python train.py --num_key_value_heads=5 --hidden_act="gelu" --norm_place="pre" --positions="alibi" --attn_scale=0.125 --tie_word_embeddings=true --init_std_o=0.00551 --max_grad_norm=1.0 --warmup_steps=200 --dataset="wikipedia_en"
Each number is 500 + 40 x the weight over its row's rms, rounded and kept within 0 to 999. Layers, rows and columns count from 0. Numbers have three digits each. The size before them is the row's rms in percent of the matrix's.

# layer 2 attention key, 320x160, rms 0.144, rows 263-280, columns 0-79
077:483486513528525452509469486463390510532533518532487482430507493470516532473488577508464483513417492577550491533466535553487515505374524471487456541483489488516530490474546494578524494446503575511541483515521453512501519521424450483461496482
085:538469467526490537436517498491486529477499516519457486486528543480521460531426441481512481511607510519441562451507500549516560579560563447489550473474496536541562484511595549439435472476492492497582399496519455552439523523547595536534448518
088:421485436473466517542548491496545479512473526531440556536527500488505512467425461516463516485590540510518528442553522515608539554561563473434489469397529475500503498513528565553537475419515533519571524439491496518457515517462517444494461480
089:425436491503472601428527522470537479537489500518455570496525514499448512551431501467508533479549565518454513481468422552490441475500535438484531509546438528496549533518531503458484487516441497459492583489481556483394397525443542585519525508
090:528467516482559465511540483572598429502481519466486534551481576502504565420471498454497490429488475483511455482469495506510491578533484496478479494565592521480508518546447529456491491536481531509442441502499490609550486499551504478565522491
073:536467525507489546436517556431397510502484484548493535495513543533499514513449499416499545402511519490459478531544502510480478542546429497539512471476535472491570419555539484461513469427504500510430451483508545564492528500601516469500507502
084:545442526472443538468499514433451502506468474519518576454458518556446428553373541469486532456500468543485476486530545525502496488546490497509491468523533514516499474493543442485518485441536539473587508482478471517414582535602523507504513488
080:528463503526499506530524483543446505485540507458551470460539502497488479474608564452528456485487469474532511532465473423479471508450500519553470532565598502474500455462446504468576478536419491498491514488584479528565468457482473547477523459
087:568524465440475448516529480498437485499448523446483495503482571466496465452449485536489519523502492539512461515598567498538542555525442488534471518494541452542502498543476504541414520454507522493546449508439421531465581583507433437511471471
079:535520528521519460451500487561578489478521515478528497540495521504518555415509588424566485429488552541471592471449529497488458502521541466456550522469513512490578459364510540499493528563544480488491481518517516497540427523593532524534489521
103:520534492516474464481485532491477444445502573503469509480470502468501543435512563418493501478496527487485559485535473520547524554453551471487578514446555536482524398430472555512541532556450552486508509524549602511462462539491540542430497445
087:519486463499439503520504501474477556533526502538500565474545501509456440518484417516494535566534452484489407567434470511579528496504505412540461473575436462583483548621481497483523413445510496501533473480526504462467568521448472532468495514
094:510553513455449473604493478520434479519559477517490459545473484518442503492529468561458481493472473453520475599462584511481504437500527486511432516479472510504445501537461487536488456459481566489493473449538522497541581494474511521482477441
086:573456520534531467544535481550428430506491494523475580489387526534494486508546526567460522528463452534454504514497535525484554535503479520511490563474530496462542513536502497460423520526495470457519511529495440529447521528512529480591493519
096:480532514471519529501496459566535457474490464474493420535517507486510582497500491498522505551427499482549529479492462476443428472525558515479495504458536542461520535484497446502527505635538484478467492558477492457570506526464451487577558440
079:522507602466505470510483436511513439477495512478488481550490520502493473461509552455460472479516493566515472484523554449435470511476447576464469484511577544530469446432566467541585439501594524534504529499476455474547530479579481549486480449
086:600485535452524482477512516505491498411502479464492513517497534472590498477463451520514446537544501516430471467512582478542586572553435535520488478515580497501493466453560530482461460424545509551552449449467440549527532502520532545532476474
078:443463515539445548520547531467519457511484449573452512520550518506503516544524563498415526504536464521521465451507509461456501438523540507530437502497468466522536535577506478499526474538525495564475568534480539516447450398498486417480486525
# layer 2 attention query, 320x160, rms 0.15, rows 264-280, columns 0-79
098:549488500515520510539468493534420500495496472507460463487496524423533516512421515530506471544509482528494479457446509461484489511503525484544519464381465446454534444518509493526482506506514508512452499501560461550544468502501507548529462502
095:495514425515476553576534496532561485539532444546464484559489449469520518496523428531589539529539489569452536423487539497539446526530540474403522513386472425488535500487513515552495498480451525474433514516508476448545462517511517557569533467
105:449510469533495511433442470537530465509506509544446564506534456567434554462498449550457538560523557574498583481465462560589445527547555403512506483492469478525503495472481582539571428458459487491462527503493497532505475511490470493503521461
091:514474471526622451542456479497450492556440529478545545538531518528473532514511458472552579526517520495498458454478514506482488509505485463483545514533460481464572489488514500436474415536503489471424469490482539502613490518446475576544517481
069:507440517504533485496534452544477534426503480423456479564531450450511462589513516509444555434488527531491433506529506462451514527529522459526452474471424552538489431483556485497467481459489492546446505476498455519578526477485498481527484426
082:499519522506500534447492501516499501384412465502461452470561497449466532541433559510444515466501555492542489466513581476446549433493496501537445427489522517519450547518537392506452565511550536498500533513513505531510450421490450456506522460
091:505472475445495458444554418502477392528522496474548524464468539563462482528514499469553543515524489486529424504563500450465519464469505521477497528523473614547540457499506556472556448517515505479580534417562482443466502476494532528504474568
087:489475504534550471522534571477444495509394447532503491413452460499527482485516514436485477455486488472539470491552541492462534442489475499553496486485561513459520490519571435463447536511554531484382519466453511484505547517502497567531544487
078:594545541554534464528525509485413534538480518497573521524567485497552476525457532479516533526459451499507482498470504520514471527499432441462506498527435424502542501469444478527471446548530517486468482548491514505617543528438537496500499523
112:497507482540525521497580520477497450573479497491488522532483420503517413489509518494554559457473463616515501488495504502478508477455510446446536501442415477541560476449480540561536452539517559509401548525466511515485509501481534539514403524
088:497476438509466507501550516460524512495488474561451489502451545499445490468503464546445478505516519503506551488536482485481574509541516541547525504499595517516493564462510455489484614442531528499486570550543458469431550464433443548502484468
095:508580434436505437546543563469460491479539531506449486485411552517451470484487467549483514496523565482491463484492507533449580504499517453493491507513522530484478590509489547472450569504449561461553535543515481509495466487500485521481521492
088:482483486452522507544473577515459476441436531513542498482493486458525498497498513461493550491495565483554514496487501482521544429481461446636510502525501449503491521598508454476446416570502422525423491439488525500474498454511528510527540565
100:489471522452502441419492467450497513518464515504576478446509579546529545470439575540488570542420462448543460478517480535480443529520515493489540535543488511514519481514465481425516499466505478457579433459521494544498498588577451480510428447
089:558519533542471456515498444501545550493509485492507437516481508499530480459451600505523473457466512522432463507570521535437501523440501597387476489475500513496537506476521475465454600446558503425499481529521528498474509481535492483468494505
085:563498517512520454540484516567498466524498469547530475480464495505575538461523469507519444502523532531456426480506532491397489524446492537491460476429463463387558440498562467510502550525519450455457443491519571552516477494527550538520508507
076:504516435438471546498504477413540465485584488482490466593469474507498577523507505586549614563493545506495486494473511473545500484474520521457527546531448468551521491521499458490448477438495439552524541500565496494486490460503501480531453486